Part of a small language model's weights: a variant of SOAP for these matrices.
Each number is 200 + 20 x the weight over its row's rms, rounded and kept within 0 to 999. Layers, rows and columns count from 0. The size before them is the row's rms in percent of the matrix's.

# k: layer 3 attention key, 256x128, rms 0.298, rows 115-135, columns 64-127
# q: layer 3 attention query, 256x128, rms 0.288, rows 116-135, columns 64-127
# v: layer 3 attention value, 256x128, rms 0.297, rows 96-127, columns 64-127
# o: layer 3 attention output (transposed), 256x128, rms 0.276, rows 96-127, columns 64-127
k115,104,187,165,181,204,228,235,180,214,213,179,200,202,190,220,206,209,206,203,215,202,174,185,216,175,184,167,205,219,166,223,209,207,186,208,196,202,185,204,192,219,173,218,237,194,198,218,175,201,208,206,166,221,207,182,230,226,220,196,175,203,190,173,205,203
q116,100,226,201,204,193,194,210,191,237,216,203,202,213,217,197,178,198,230,194,195,201,176,201,154,220,212,200,178,189,197,194,190,199,148,165,208,187,195,196,229,214,229,232,180,201,224,207,222,218,195,197,181,201,220,225,231,198,191,201,186,192,232,207,186,198
k116,103,216,189,208,195,199,206,209,200,192,207,188,187,204,225,193,206,177,230,208,230,220,208,198,174,233,170,158,184,207,216,190,215,222,228,200,217,218,211,155,190,209,226,191,177,173,202,203,210,192,209,197,159,164,210,205,210,220,185,182,211,188,196,237,185
q117,109,191,159,207,199,229,193,194,206,176,196,199,175,179,209,200,184,212,219,160,225,253,236,206,211,215,210,174,239,195,188,207,200,198,197,186,204,223,172,182,198,181,225,204,179,196,208,222,209,196,211,169,230,202,203,193,187,181,214,204,191,196,212,205,218
k117,114,239,194,189,220,171,172,225,214,218,181,186,199,186,215,210,200,222,214,238,212,174,206,177,161,191,209,188,217,217,209,206,205,199,214,206,218,199,196,223,205,233,175,183,253,193,212,215,157,187,188,194,224,218,172,193,165,200,194,189,195,183,233,211,223
q118,106,202,191,204,164,177,192,220,185,203,207,169,197,230,218,173,190,189,203,231,209,205,166,195,231,190,214,200,207,196,196,225,225,238,207,207,181,181,190,216,180,180,190,195,201,207,195,233,163,200,223,205,187,232,220,218,205,218,196,226,194,176,185,233,178
k118,106,193,211,245,205,178,216,154,228,193,193,190,176,171,168,184,169,166,226,169,183,197,180,179,200,185,229,213,170,213,213,189,201,193,212,191,234,208,205,229,216,200,185,178,196,207,176,216,208,216,191,222,215,243,183,219,192,204,207,224,218,205,202,216,187
q119,108,221,208,194,212,222,175,182,201,198,203,214,179,206,228,201,195,212,207,208,231,218,175,193,217,211,245,218,189,181,160,212,199,209,177,197,188,187,207,209,191,156,227,240,178,181,210,192,207,234,207,165,210,187,176,219,199,212,207,199,194,225,195,198,210
k119,089,197,179,206,192,233,208,175,234,203,193,203,185,219,199,180,172,180,222,186,193,162,188,192,189,215,204,197,191,196,214,163,164,183,187,222,211,196,241,185,232,227,159,214,194,201,216,177,209,198,213,170,197,251,181,210,213,210,182,187,215,204,209,197,201
q120,099,188,181,201,230,229,183,211,194,201,191,193,189,168,184,214,185,217,217,198,203,202,196,167,177,228,200,213,212,176,200,192,185,196,188,223,190,238,240,196,175,223,186,186,195,172,190,183,203,201,230,184,136,193,173,212,174,223,182,199,195,239,234,195,216
k120,131,184,177,203,170,165,179,190,180,185,185,202,208,179,205,208,212,163,213,216,179,201,217,197,168,190,222,220,214,220,210,201,188,171,240,196,209,153,201,205,207,218,177,185,202,210,204,173,128,199,198,213,226,219,222,188,178,162,215,195,177,162,207,214,209
q121,105,154,237,211,254,199,177,209,211,240,238,192,177,197,218,209,215,182,202,200,195,202,214,154,160,198,218,215,192,187,178,219,215,159,173,191,191,200,180,199,184,220,214,188,224,182,208,182,209,197,212,191,232,205,211,201,178,233,162,180,211,167,179,206,208
k121,098,173,180,194,198,183,196,223,184,200,204,181,224,200,195,180,214,211,211,180,204,179,213,195,163,234,202,223,175,238,204,169,188,202,223,190,184,183,207,185,257,209,187,167,164,236,221,227,201,213,212,218,227,182,175,173,200,173,198,187,189,199,216,173,200
q122,109,216,209,197,196,161,197,189,224,192,188,204,185,186,199,190,191,161,202,195,195,200,206,214,157,193,183,200,191,236,165,200,208,204,206,179,233,205,221,167,197,178,210,208,172,187,220,152,195,221,206,228,170,145,204,170,203,237,198,204,186,165,165,172,194
k122,107,173,211,181,185,218,187,194,157,170,204,185,210,215,192,194,190,221,234,193,205,195,221,195,204,185,206,209,188,198,197,238,175,180,203,190,211,182,199,179,196,207,195,182,202,188,198,209,183,222,214,150,206,192,209,205,223,154,208,159,165,221,226,165,209
q123,113,218,198,218,245,163,223,166,203,169,241,201,211,171,202,209,190,192,234,202,183,228,208,208,226,182,231,207,203,165,213,242,165,218,178,235,200,194,195,173,196,216,183,209,189,218,190,196,226,210,205,171,218,186,174,197,207,197,226,195,159,181,179,224,203
k123,118,226,189,208,211,202,211,208,212,203,264,193,207,183,195,170,190,207,263,177,217,223,217,187,210,171,205,212,216,235,208,224,218,209,176,194,195,210,208,199,203,198,206,217,228,166,218,207,203,203,224,146,192,194,212,185,189,221,189,175,209,205,214,176,207
q124,104,173,209,190,186,221,190,196,210,192,223,190,201,215,188,223,194,198,238,196,191,247,202,176,192,229,207,180,215,205,170,180,201,235,186,218,200,188,206,258,237,193,204,195,218,201,198,210,190,180,199,230,198,227,161,208,201,181,235,180,209,209,181,216,177
k124,105,227,208,209,181,177,219,210,190,216,215,199,207,200,200,180,214,202,195,195,186,218,185,197,236,219,216,222,206,157,215,176,172,182,224,177,202,255,202,194,197,216,196,203,211,202,167,201,239,222,229,201,196,216,201,188,156,237,209,230,179,172,183,187,228
q125,115,211,211,197,212,183,209,184,200,200,202,193,222,171,239,186,166,178,202,160,203,223,252,183,192,261,152,211,190,180,185,192,203,181,198,200,212,206,193,204,179,208,198,202,164,195,190,231,191,211,227,176,201,207,204,205,203,207,190,178,210,223,189,172,203
k125,113,209,191,210,187,172,193,222,224,205,183,187,174,199,227,224,212,196,190,198,175,216,217,188,207,201,182,222,194,201,190,202,215,174,172,188,208,186,146,228,202,221,172,176,205,185,194,183,174,221,181,234,233,162,208,154,176,202,214,186,188,182,208,210,253
q126,111,163,203,206,225,233,196,222,185,199,204,246,211,198,165,167,173,211,211,204,181,200,181,187,193,176,195,204,195,191,201,197,187,222,205,206,178,203,197,210,188,226,196,186,206,171,225,222,252,186,220,214,202,173,198,223,156,232,191,186,197,181,191,183,191
k126,104,226,159,206,183,193,169,198,189,174,205,183,196,216,192,190,211,176,220,215,190,222,215,196,191,205,196,229,208,198,211,221,197,205,198,203,202,168,208,221,218,173,217,168,219,222,208,194,163,238,236,228,217,212,177,217,177,220,189,201,196,216,208,215,189
q127,104,188,177,220,213,196,170,223,199,163,182,167,216,193,193,247,176,212,180,198,183,200,188,188,195,182,210,181,162,204,192,193,199,171,203,242,171,205,199,187,211,219,214,174,167,194,223,241,191,179,190,201,174,176,191,192,224,211,191,203,196,207,178,220,190
k127,109,209,220,205,237,206,210,229,183,191,202,211,204,226,199,211,216,198,223,200,241,173,162,201,207,235,159,200,184,219,151,217,207,174,197,199,229,238,228,201,202,223,196,231,193,193,148,192,192,180,206,173,196,221,231,214,188,201,188,217,179,216,210,188,172
v96,102,197,224,211,234,177,186,174,195,186,188,198,215,208,197,223,211,183,190,188,164,176,199,196,196,210,200,174,220,198,165,184,192,199,232,201,174,191,214,205,200,199,208,174,213,193,223,151,192,225,222,189,217,207,218,197,186,198,225,246,206,212,147,170,234
o96,106,193,239,158,196,197,212,216,217,223,195,134,192,224,168,192,214,189,222,181,221,210,205,198,228,194,193,148,191,204,171,195,181,193,182,181,212,188,182,196,211,231,180,236,146,222,191,190,195,199,188,210,186,182,206,209,215,191,157,200,166,211,190,188,177
v97,097,227,180,206,179,222,208,246,208,197,222,222,192,172,229,188,241,212,222,189,222,183,188,192,195,227,177,162,200,205,181,209,235,200,196,174,205,219,204,181,210,194,222,156,175,236,226,193,194,179,173,212,205,208,212,212,209,227,173,238,223,189,214,209,182
o97,105,218,197,191,169,211,214,180,201,180,215,202,198,223,210,170,210,177,214,238,191,231,215,200,174,170,187,213,215,209,221,177,183,210,190,202,166,207,190,163,175,222,195,203,184,227,161,200,216,207,214,200,217,190,220,171,189,193,167,187,208,216,227,233,208
v98,110,188,192,223,214,188,172,213,178,193,224,233,187,176,221,205,217,222,245,161,175,187,217,201,197,208,180,196,204,185,204,193,162,212,199,184,220,198,162,171,209,245,188,204,206,187,213,180,208,211,209,220,187,204,177,200,213,175,200,206,200,225,213,162,204
o98,107,224,199,189,200,203,205,201,223,173,218,161,199,213,204,192,178,172,221,206,196,226,185,169,215,202,211,221,208,182,181,214,206,200,187,211,217,195,197,182,201,179,196,212,193,178,192,212,174,197,186,202,210,240,219,190,168,254,183,229,209,209,197,170,189
v99,110,214,205,195,222,214,213,150,218,177,224,189,212,200,167,170,174,192,207,136,184,180,205,195,242,203,188,212,195,219,219,212,216,206,195,186,171,189,163,237,232,171,186,216,194,184,197,209,244,203,214,197,193,201,232,203,220,185,225,194,194,190,170,210,211
o99,114,189,199,222,220,197,211,248,212,243,203,172,211,231,191,206,222,210,173,225,253,165,198,198,171,176,211,214,202,202,206,224,188,208,205,190,217,204,209,192,230,212,173,200,202,189,218,164,186,234,195,211,221,213,197,212,198,223,200,196,229,199,251,227,179
v100,092,187,224,205,184,181,231,197,230,207,194,174,163,206,192,216,202,200,187,183,205,180,216,192,219,191,191,184,237,181,205,215,206,210,191,222,203,201,198,189,199,194,180,253,225,172,209,224,201,246,170,213,205,192,194,197,194,192,203,252,204,199,190,222,164
o100,094,200,180,188,163,235,196,226,182,209,167,205,218,197,190,184,193,196,221,173,174,196,171,184,209,248,181,233,167,247,219,205,191,223,180,167,199,158,199,198,230,219,231,220,219,187,216,195,207,180,210,207,183,182,200,207,189,202,228,193,211,209,180,190,191
v101,100,178,243,182,199,200,213,208,218,204,213,211,194,167,200,217,216,234,193,199,168,194,220,203,198,181,204,171,182,181,172,224,234,166,210,175,208,212,224,187,211,205,217,191,226,191,183,208,163,226,188,197,222,203,162,179,170,224,205,189,187,192,198,191,235
o101,101,202,190,184,197,225,195,181,187,185,216,203,173,167,190,174,169,208,196,228,198,251,153,186,210,208,200,181,191,180,189,185,203,200,199,233,231,182,206,176,200,186,213,196,200,195,226,178,165,139,197,221,166,221,202,173,216,179,211,216,196,238,192,172,195
v102,107,207,162,214,205,197,215,198,182,200,221,164,214,216,202,241,188,211,196,198,201,199,173,200,212,161,221,241,192,196,221,218,206,212,220,226,208,200,206,185,196,184,202,255,201,211,163,205,199,214,182,175,175,198,223,202,168,201,219,216,210,183,226,197,235
o102,101,197,206,217,215,205,195,217,195,221,216,163,185,182,205,221,213,188,179,184,230,164,203,215,237,186,215,173,204,206,196,204,218,178,201,239,171,203,212,243,199,207,250,181,203,171,220,178,180,221,226,215,209,200,202,187,250,189,205,212,237,172,183,200,209
v103,105,237,180,228,206,194,177,152,193,223,217,208,213,151,216,177,184,212,192,216,188,187,212,200,179,229,214,191,199,223,214,169,205,195,197,206,208,177,194,229,200,238,206,198,194,228,188,262,212,175,185,206,185,215,165,196,196,166,192,185,216,214,159,209,208
o103,114,206,199,224,209,177,205,208,236,165,180,173,198,189,185,202,192,172,191,213,176,205,188,201,181,183,197,220,200,195,234,229,200,199,232,199,241,252,196,201,224,193,216,211,204,217,191,209,212,198,197,167,194,230,188,205,213,207,223,179,207,190,224,198,158
v104,103,182,206,168,201,206,230,195,214,184,196,198,194,197,212,219,232,196,210,202,225,171,210,173,184,157,237,191,168,203,226,278,235,200,195,195,228,191,199,230,178,232,200,184,206,210,216,239,223,192,193,213,210,181,210,197,171,206,183,191,183,203,190,195,214
o104,100,199,212,218,228,195,153,185,212,195,190,273,218,203,206,179,194,208,204,194,239,183,204,181,199,192,194,226,209,203,201,207,196,206,201,219,182,212,200,212,215,207,223,205,189,187,177,178,213,190,222,201,185,198,177,201,211,250,216,208,217,198,178,214,216
v105,087,209,193,206,217,181,180,199,165,220,198,220,169,211,194,192,215,178,229,205,213,170,233,231,201,216,180,208,194,199,187,171,213,191,193,203,230,171,212,187,174,207,198,187,198,154,198,228,195,191,176,178,203,173,209,201,241,195,178,197,167,191,255,198,161
o105,089,224,212,212,171,199,219,202,194,188,179,198,225,226,215,203,210,191,196,207,161,172,242,173,223,196,210,202,197,205,180,182,187,195,210,214,209,240,196,211,258,197,186,225,248,203,198,206,170,201,189,204,188,196,173,201,168,208,225,187,177,230,181,230,223
v106,092,165,199,170,246,211,188,201,178,177,189,210,212,177,185,200,182,179,186,219,210,197,188,156,209,202,213,192,215,189,194,188,181,230,168,183,219,204,199,255,200,212,225,195,170,221,177,245,170,214,191,184,197,217,181,185,200,180,199,193,151,195,190,191,192
o106,096,220,197,201,187,202,177,210,202,218,240,181,182,187,186,243,223,206,207,216,202,216,205,215,197,211,245,184,211,200,183,223,248,197,215,208,213,200,197,190,225,192,209,201,207,185,186,211,148,207,173,211,207,193,179,204,259,201,223,192,187,218,192,196,233
v107,097,202,211,215,227,226,183,172,207,174,218,220,202,185,174,206,194,228,207,199,189,226,215,215,187,190,161,191,191,198,167,196,180,193,243,217,175,224,216,167,209,224,213,188,216,184,220,201,198,163,184,221,225,192,179,205,216,186,189,183,165,211,223,202,206
o107,095,209,178,169,225,211,230,205,185,197,205,224,218,187,208,164,217,206,228,180,231,197,180,181,179,221,192,214,215,223,176,148,173,208,209,189,205,235,190,191,209,198,188,193,192,208,193,199,246,182,191,216,219,244,184,184,179,177,222,243,215,168,232,177,203
v108,106,185,195,245,231,197,200,197,177,202,207,185,199,222,202,199,235,203,212,165,217,224,203,174,198,193,187,170,183,160,209,220,192,195,220,235,198,221,186,187,217,217,227,170,204,194,199,163,200,218,243,211,183,158,195,162,225,212,178,253,241,199,197,207,163
o108,108,195,199,201,175,216,211,202,199,211,174,206,190,161,205,196,206,171,234,176,226,225,220,179,196,216,206,228,206,249,246,204,185,203,209,224,182,208,163,213,175,203,205,209,209,233,193,198,241,220,184,213,209,208,180,204,195,203,219,190,200,208,169,191,218
v109,106,195,196,172,226,198,161,206,220,210,194,172,230,200,176,192,219,196,204,207,246,123,163,202,210,215,225,166,239,203,220,203,191,198,196,190,206,184,196,175,208,205,191,190,173,211,218,200,223,218,176,177,223,201,187,193,210,190,202,209,201,188,205,197,215
o109,104,189,219,200,197,200,205,214,195,209,208,178,222,195,193,202,210,218,201,206,182,195,219,203,214,189,185,166,184,190,199,196,219,186,185,198,170,209,167,157,222,184,245,209,209,193,208,213,213,221,191,244,223,236,220,198,219,204,175,184,181,206,198,212,204
v110,100,206,194,210,159,200,174,196,199,162,189,243,207,221,221,227,222,219,165,225,194,189,186,204,208,199,202,200,170,198,174,220,204,209,233,204,211,222,195,222,187,196,157,192,221,206,204,202,193,229,234,207,191,206,177,209,204,223,184,185,195,215,182,211,205
o110,104,189,199,191,193,186,182,178,219,196,207,232,191,204,214,193,233,194,190,172,212,231,175,197,226,206,183,212,188,146,219,189,193,190,201,191,197,206,230,188,186,186,202,223,199,190,181,174,244,182,192,186,225,191,190,208,203,174,244,206,196,218,157,181,215
v111,096,210,206,150,159,230,200,197,197,198,163,218,169,207,219,211,199,199,152,194,182,179,195,179,221,207,231,235,180,172,204,211,223,219,189,239,196,168,192,192,203,200,189,225,176,229,179,198,181,171,180,175,205,195,188,229,202,188,183,197,179,198,215,215,186
o111,098,224,194,242,207,171,169,218,216,220,186,241,188,224,221,175,203,205,206,186,184,202,216,239,170,186,235,151,199,205,244,203,172,185,206,220,204,230,230,204,224,184,210,218,213,182,225,196,216,204,200,201,193,168,181,207,195,171,232,192,209,207,187,199,195
v112,106,202,177,199,183,203,214,191,200,200,212,185,200,215,194,162,203,206,220,184,223,194,218,206,182,236,183,187,196,196,209,185,231,186,203,160,215,212,177,192,196,223,193,197,209,176,208,217,186,184,192,181,203,223,174,182,237,192,203,206,181,186,202,221,195
o112,099,187,167,183,192,158,218,235,227,209,172,215,176,173,214,222,203,202,217,223,209,205,216,200,199,196,172,227,210,189,173,212,185,210,194,206,242,214,223,175,220,190,209,173,186,174,215,206,188,164,190,202,218,228,201,235,187,208,205,178,216,208,194,207,224
v113,098,179,201,185,191,207,186,222,230,203,168,228,187,223,205,199,213,222,202,199,190,206,168,154,213,202,172,161,222,219,189,192,170,165,201,173,194,194,172,201,208,211,181,245,224,212,211,182,198,170,216,182,199,192,182,198,194,226,196,200,184,181,189,196,232
o113,093,195,174,192,193,174,217,193,191,179,195,214,243,200,207,196,182,219,212,187,200,193,226,198,185,228,212,232,164,206,226,185,229,142,189,195,219,160,199,204,179,207,221,159,160,220,184,225,214,180,188,207,175,190,202,209,185,219,191,194,210,211,219,162,181
v114,102,203,177,193,204,206,255,213,200,168,218,204,256,203,209,222,152,195,240,233,183,194,210,196,213,201,182,200,209,204,219,221,179,187,207,230,179,165,183,195,207,219,225,227,209,188,173,237,191,191,176,227,240,189,192,198,200,246,216,201,177,172,217,197,158
o114,106,203,220,209,187,178,176,210,176,198,185,194,212,206,186,221,222,196,218,183,227,186,223,184,186,198,203,229,219,227,190,236,201,186,201,242,173,198,160,189,209,224,162,177,220,192,200,219,187,232,230,211,193,197,202,203,216,223,212,200,216,196,186,154,184
v115,100,198,179,232,226,172,173,176,199,213,233,184,172,219,181,190,201,215,231,190,228,181,218,192,170,175,215,223,207,217,195,213,202,183,200,244,208,223,158,209,158,190,220,213,220,170,197,209,177,197,206,200,232,192,238,203,194,192,224,184,179,209,238,203,181
o115,102,231,186,215,196,224,196,212,170,238,181,201,179,192,244,251,211,198,190,185,198,180,192,174,210,224,181,186,195,218,183,194,225,226,205,182,170,190,205,188,232,199,177,188,179,216,200,157,181,214,220,192,138,205,215,195,186,208,193,205,209,197,205,215,231
v116,101,214,186,254,238,199,198,227,192,187,204,222,188,174,182,208,208,144,215,256,189,191,211,194,208,218,210,182,234,194,202,205,187,176,200,184,145,210,186,189,223,189,217,219,212,204,209,216,184,185,199,200,201,204,194,179,203,187,225,218,189,204,205,202,208
o116,099,180,209,190,150,193,209,189,224,207,221,184,214,182,191,185,180,176,177,205,196,186,145,200,202,183,207,198,217,248,199,194,186,187,210,175,209,171,176,205,213,207,207,199,184,232,172,199,179,252,193,202,179,181,217,200,188,212,187,187,212,202,177,216,198
v117,100,248,211,176,178,206,224,232,191,195,237,234,186,224,235,200,193,215,215,218,200,224,216,205,200,231,203,191,181,199,217,207,197,156,203,185,208,219,171,213,214,194,216,216,173,164,228,173,220,203,206,195,223,187,186,180,219,181,201,197,205,172,213,200,217
o117,098,173,191,200,223,207,233,187,186,185,207,161,174,233,150,162,179,246,176,211,185,200,188,214,160,156,205,224,192,192,199,218,191,248,196,183,195,201,227,223,191,216,200,210,211,192,168,222,196,213,193,184,209,192,182,211,200,175,230,227,212,211,209,193,200
v118,087,183,188,175,190,173,198,188,186,240,227,195,195,199,202,198,225,230,196,174,183,206,205,222,179,210,213,159,195,203,178,214,215,229,219,170,198,202,225,201,191,212,233,182,196,196,174,193,176,198,212,210,223,180,195,215,184,198,173,142,192,208,258,219,231
o118,087,217,197,201,205,218,173,193,227,172,233,205,195,202,233,187,209,208,246,195,214,198,221,174,203,246,218,211,199,201,182,201,230,187,172,234,233,200,243,177,195,198,178,198,219,216,204,194,202,203,178,153,159,207,213,218,198,177,212,214,166,181,169,205,171
v119,102,196,175,209,158,186,188,183,210,249,213,201,215,158,199,213,196,224,181,181,191,234,210,216,207,201,226,220,209,203,182,221,164,213,184,197,153,204,225,218,184,189,211,176,228,198,194,217,175,213,224,199,188,185,220,193,236,178,214,213,178,212,221,201,220
o119,106,197,220,194,187,221,226,194,192,175,205,201,200,188,233,210,152,181,195,190,212,182,178,191,209,212,205,188,154,191,224,215,214,228,198,214,260,169,229,215,249,198,229,233,196,221,204,201,228,197,223,177,184,190,216,181,193,193,196,197,190,190,195,204,225
v120,107,220,201,234,188,198,246,182,232,216,166,202,214,205,176,196,194,192,186,191,209,199,206,223,190,203,210,180,205,184,207,227,203,205,217,239,183,210,236,198,212,205,212,192,204,175,216,191,212,217,174,188,202,235,186,197,200,139,170,188,158,186,225,198,207
o120,116,184,201,160,209,233,180,211,172,175,205,203,210,186,182,219,179,194,231,222,214,208,193,237,222,178,186,209,177,227,180,183,186,208,173,180,189,222,202,193,217,215,174,193,210,205,214,194,197,192,186,203,200,213,192,199,233,162,226,230,229,187,182,221,194
v121,098,195,215,218,188,211,232,197,203,158,197,225,199,189,187,241,188,221,199,201,204,175,192,231,190,199,218,205,222,202,194,199,129,192,196,187,220,174,237,213,232,234,197,215,200,193,203,197,223,212,194,201,194,194,219,228,194,187,174,209,232,221,191,189,201
o121,105,200,197,215,188,194,201,241,203,201,236,161,190,251,165,189,199,194,193,202,195,186,201,188,198,166,218,157,147,180,173,228,217,222,192,198,188,196,256,188,189,195,215,214,201,192,180,178,192,174,235,223,223,202,203,187,200,218,209,215,195,190,194,209,185
v122,100,202,206,184,219,212,203,230,187,190,183,212,219,215,181,208,180,217,205,200,195,205,209,185,186,179,245,200,204,230,195,210,202,187,207,180,191,208,211,161,222,208,210,178,216,216,228,198,233,175,189,185,207,186,213,204,170,221,210,194,205,189,196,184,189
o122,099,175,232,193,222,178,205,175,216,220,206,216,197,200,191,161,160,260,228,185,202,195,182,181,217,183,191,173,198,206,199,198,189,186,207,178,213,197,198,208,186,197,190,199,204,238,191,239,228,205,215,206,186,236,195,173,194,206,230,186,188,228,186,177,209
v123,106,205,163,166,211,198,219,200,223,156,216,210,177,203,168,194,226,181,189,234,210,219,190,178,179,212,211,187,199,160,204,173,229,214,179,161,183,187,202,189,148,190,218,167,212,190,191,230,205,165,200,200,185,225,209,209,187,192,222,198,174,223,182,220,232
o123,110,217,253,224,214,208,185,189,222,222,220,242,187,185,205,196,182,197,217,220,190,237,198,224,206,197,145,203,232,184,181,170,170,219,191,204,233,227,191,185,231,202,213,200,190,181,200,223,241,199,179,187,215,180,193,208,236,198,196,198,196,209,203,212,204
v124,093,197,185,210,199,223,206,211,199,199,196,213,214,193,203,179,198,221,197,195,205,221,247,170,226,220,174,218,219,177,212,174,207,180,192,172,191,187,198,200,230,186,205,152,207,215,168,184,187,202,228,169,205,189,215,189,201,180,180,181,176,223,192,186,179
o124,098,221,204,197,179,195,204,181,206,203,199,189,203,170,182,190,185,177,212,200,165,197,190,226,180,195,197,200,213,208,223,198,216,215,202,212,225,247,209,185,204,176,161,219,181,187,180,205,169,215,185,194,171,215,175,209,184,173,182,186,193,203,242,222,191
v125,098,151,180,145,204,211,193,196,186,199,188,186,187,200,194,204,195,191,206,168,220,183,205,165,216,198,190,224,202,165,198,202,248,188,183,183,177,186,174,191,215,188,188,208,239,224,248,214,212,253,202,208,175,235,195,200,214,210,187,208,191,215,196,191,226
o125,101,179,219,185,180,218,188,208,213,236,187,173,201,214,214,196,204,210,208,207,187,229,164,205,176,214,226,193,231,189,200,221,215,193,184,195,201,178,167,205,206,194,199,217,156,176,191,228,181,164,196,236,240,179,209,177,205,189,199,211,175,205,239,215,211
v126,094,220,234,205,196,187,210,187,236,214,199,164,186,194,185,164,198,190,223,215,199,189,213,226,176,232,178,196,205,194,165,195,211,197,213,218,205,232,206,231,158,199,166,184,213,188,237,199,214,192,199,177,181,186,238,214,191,217,206,200,224,182,214,185,191
o126,096,199,190,209,212,208,176,194,184,193,229,177,214,186,206,179,203,178,181,199,207,161,229,177,209,160,185,204,185,178,189,178,194,211,153,196,213,208,196,220,230,205,190,203,197,201,202,217,187,174,193,206,229,246,246,208,188,189,185,190,150,219,205,202,216
v127,110,200,240,199,194,198,210,187,200,209,235,194,190,224,173,170,176,203,193,214,205,225,215,193,181,204,187,208,231,206,185,216,223,211,173,215,185,219,187,190,212,177,197,141,213,257,241,220,209,184,196,202,216,195,200,179,198,160,237,182,202,220,215,193,205
o127,115,240,191,194,218,231,213,213,211,227,204,161,188,158,186,208,203,191,210,200,182,187,148,181,164,192,208,192,203,224,176,177,195,206,206,183,206,200,193,189,193,239,160,210,193,173,165,228,228,181,178,196,195,240,214,210,223,189,179,209,185,177,221,207,244
q128,093,231,222,196,207,174,188,208,214,176,228,204,188,225,201,190,212,193,220,209,194,202,166,204,224,198,226,189,216,206,221,205,202,236,184,205,201,213,218,232,237,184,221,186,210,150,185,209,220,211,222,205,208,193,184,177,173,192,234,124,181,186,202,227,182
k128,094,218,174,223,184,182,187,201,198,183,211,184,207,196,198,208,201,222,155,203,197,205,174,213,212,206,185,208,194,197,185,194,217,185,208,221,188,197,175,207,183,216,193,221,202,227,182,174,198,182,195,209,169,197,184,211,183,197,208,210,207,219,188,200,185
q129,091,188,202,192,227,233,206,198,181,231,203,214,224,183,218,212,178,202,197,186,211,207,178,215,221,171,195,213,215,166,207,232,197,177,186,159,204,225,203,214,182,187,174,207,164,223,205,188,215,203,209,197,211,214,183,201,219,191,197,253,208,210,221,202,246
k129,082,214,198,221,217,199,202,211,181,182,235,198,212,181,187,181,201,198,204,198,213,199,215,232,190,205,208,199,201,214,213,217,241,213,200,217,183,186,180,218,196,210,231,219,223,193,194,189,180,211,220,212,220,238,194,215,190,211,248,205,214,222,190,227,210
q130,075,212,178,166,199,208,218,229,196,216,213,175,198,217,192,212,193,195,195,207,178,202,204,201,203,220,190,185,208,202,208,255,185,178,202,174,224,216,204,211,176,212,207,223,180,204,223,185,209,180,200,192,172,199,193,166,189,210,201,227,211,214,200,220,245
k130,077,205,238,210,185,208,221,247,207,217,229,170,210,185,206,181,208,206,220,203,201,198,208,206,190,201,188,190,193,213,229,204,199,201,152,194,195,233,234,164,199,232,180,233,205,177,173,207,214,197,189,233,209,171,163,198,212,242,188,239,215,181,195,158,181
q131,100,162,206,215,206,188,204,215,248,183,204,217,207,230,208,197,163,213,224,193,204,190,176,198,177,199,178,209,202,182,163,202,163,177,184,219,190,214,162,201,200,215,187,192,187,178,189,174,248,208,183,202,196,204,160,235,175,188,216,160,219,161,199,199,200
k131,105,198,208,199,208,179,156,179,210,216,199,209,227,196,161,190,217,211,219,184,218,191,218,196,188,189,171,203,163,214,208,213,211,199,197,193,219,215,222,209,217,207,231,190,207,221,190,213,187,217,183,186,233,208,193,187,183,195,193,179,166,221,229,190,190
q132,098,188,196,212,199,183,180,184,192,213,206,200,221,193,194,191,199,182,196,188,179,205,198,220,230,203,229,243,186,215,163,214,199,181,169,202,209,227,190,195,240,185,183,205,195,224,179,190,210,194,227,217,228,170,220,210,210,205,169,221,193,220,220,214,253
k132,097,213,203,199,176,205,213,196,178,179,204,197,228,225,171,237,186,232,174,190,189,231,174,176,180,223,188,192,193,209,163,250,207,188,211,165,192,176,197,197,232,192,201,206,235,211,173,192,198,179,166,213,189,217,225,193,172,229,166,238,191,165,199,140,174
q133,095,193,191,218,206,226,175,169,199,203,189,159,234,177,201,194,181,188,234,200,190,207,180,165,182,209,187,184,197,172,266,220,178,195,215,197,207,205,207,198,193,211,200,219,172,204,193,193,182,194,211,204,178,192,193,221,213,218,169,211,167,223,174,209,231
k133,090,192,196,190,222,183,184,195,183,176,209,192,205,185,222,219,202,211,177,231,209,170,224,205,195,210,179,205,192,204,166,219,185,158,176,214,191,180,208,225,182,203,183,250,190,185,176,227,207,194,246,216,188,190,188,201,220,221,175,232,207,198,165,195,180
q134,089,192,205,219,212,161,193,223,208,186,224,198,206,173,227,201,226,192,203,210,204,184,205,205,216,206,202,223,212,228,187,187,178,214,214,214,199,172,208,227,141,237,218,185,206,223,200,234,165,218,212,185,203,192,181,225,175,195,193,199,172,194,204,235,221
k134,109,196,195,205,198,240,197,189,221,209,202,190,194,204,193,181,194,209,209,193,206,181,183,212,180,205,190,175,191,187,236,176,148,198,181,196,202,221,215,193,185,187,193,216,167,199,188,188,154,203,214,192,179,168,204,197,190,185,183,207,237,211,187,176,237
q135,097,198,195,179,205,249,207,188,209,235,204,218,200,193,180,209,240,191,190,215,214,208,197,184,181,212,190,205,191,178,194,200,196,162,191,178,226,231,200,160,215,170,211,214,184,189,182,189,160,191,171,206,209,192,198,191,196,178,171,234,200,242,188,195,234
k135,082,224,198,173,207,231,199,205,213,207,227,218,206,228,186,180,160,177,215,179,193,172,210,198,189,214,184,165,193,192,164,176,201,222,185,208,198,174,212,150,188,179,242,228,188,193,192,183,225,175,209,209,200,170,188,212,190,170,184,204,222,169,223,207,199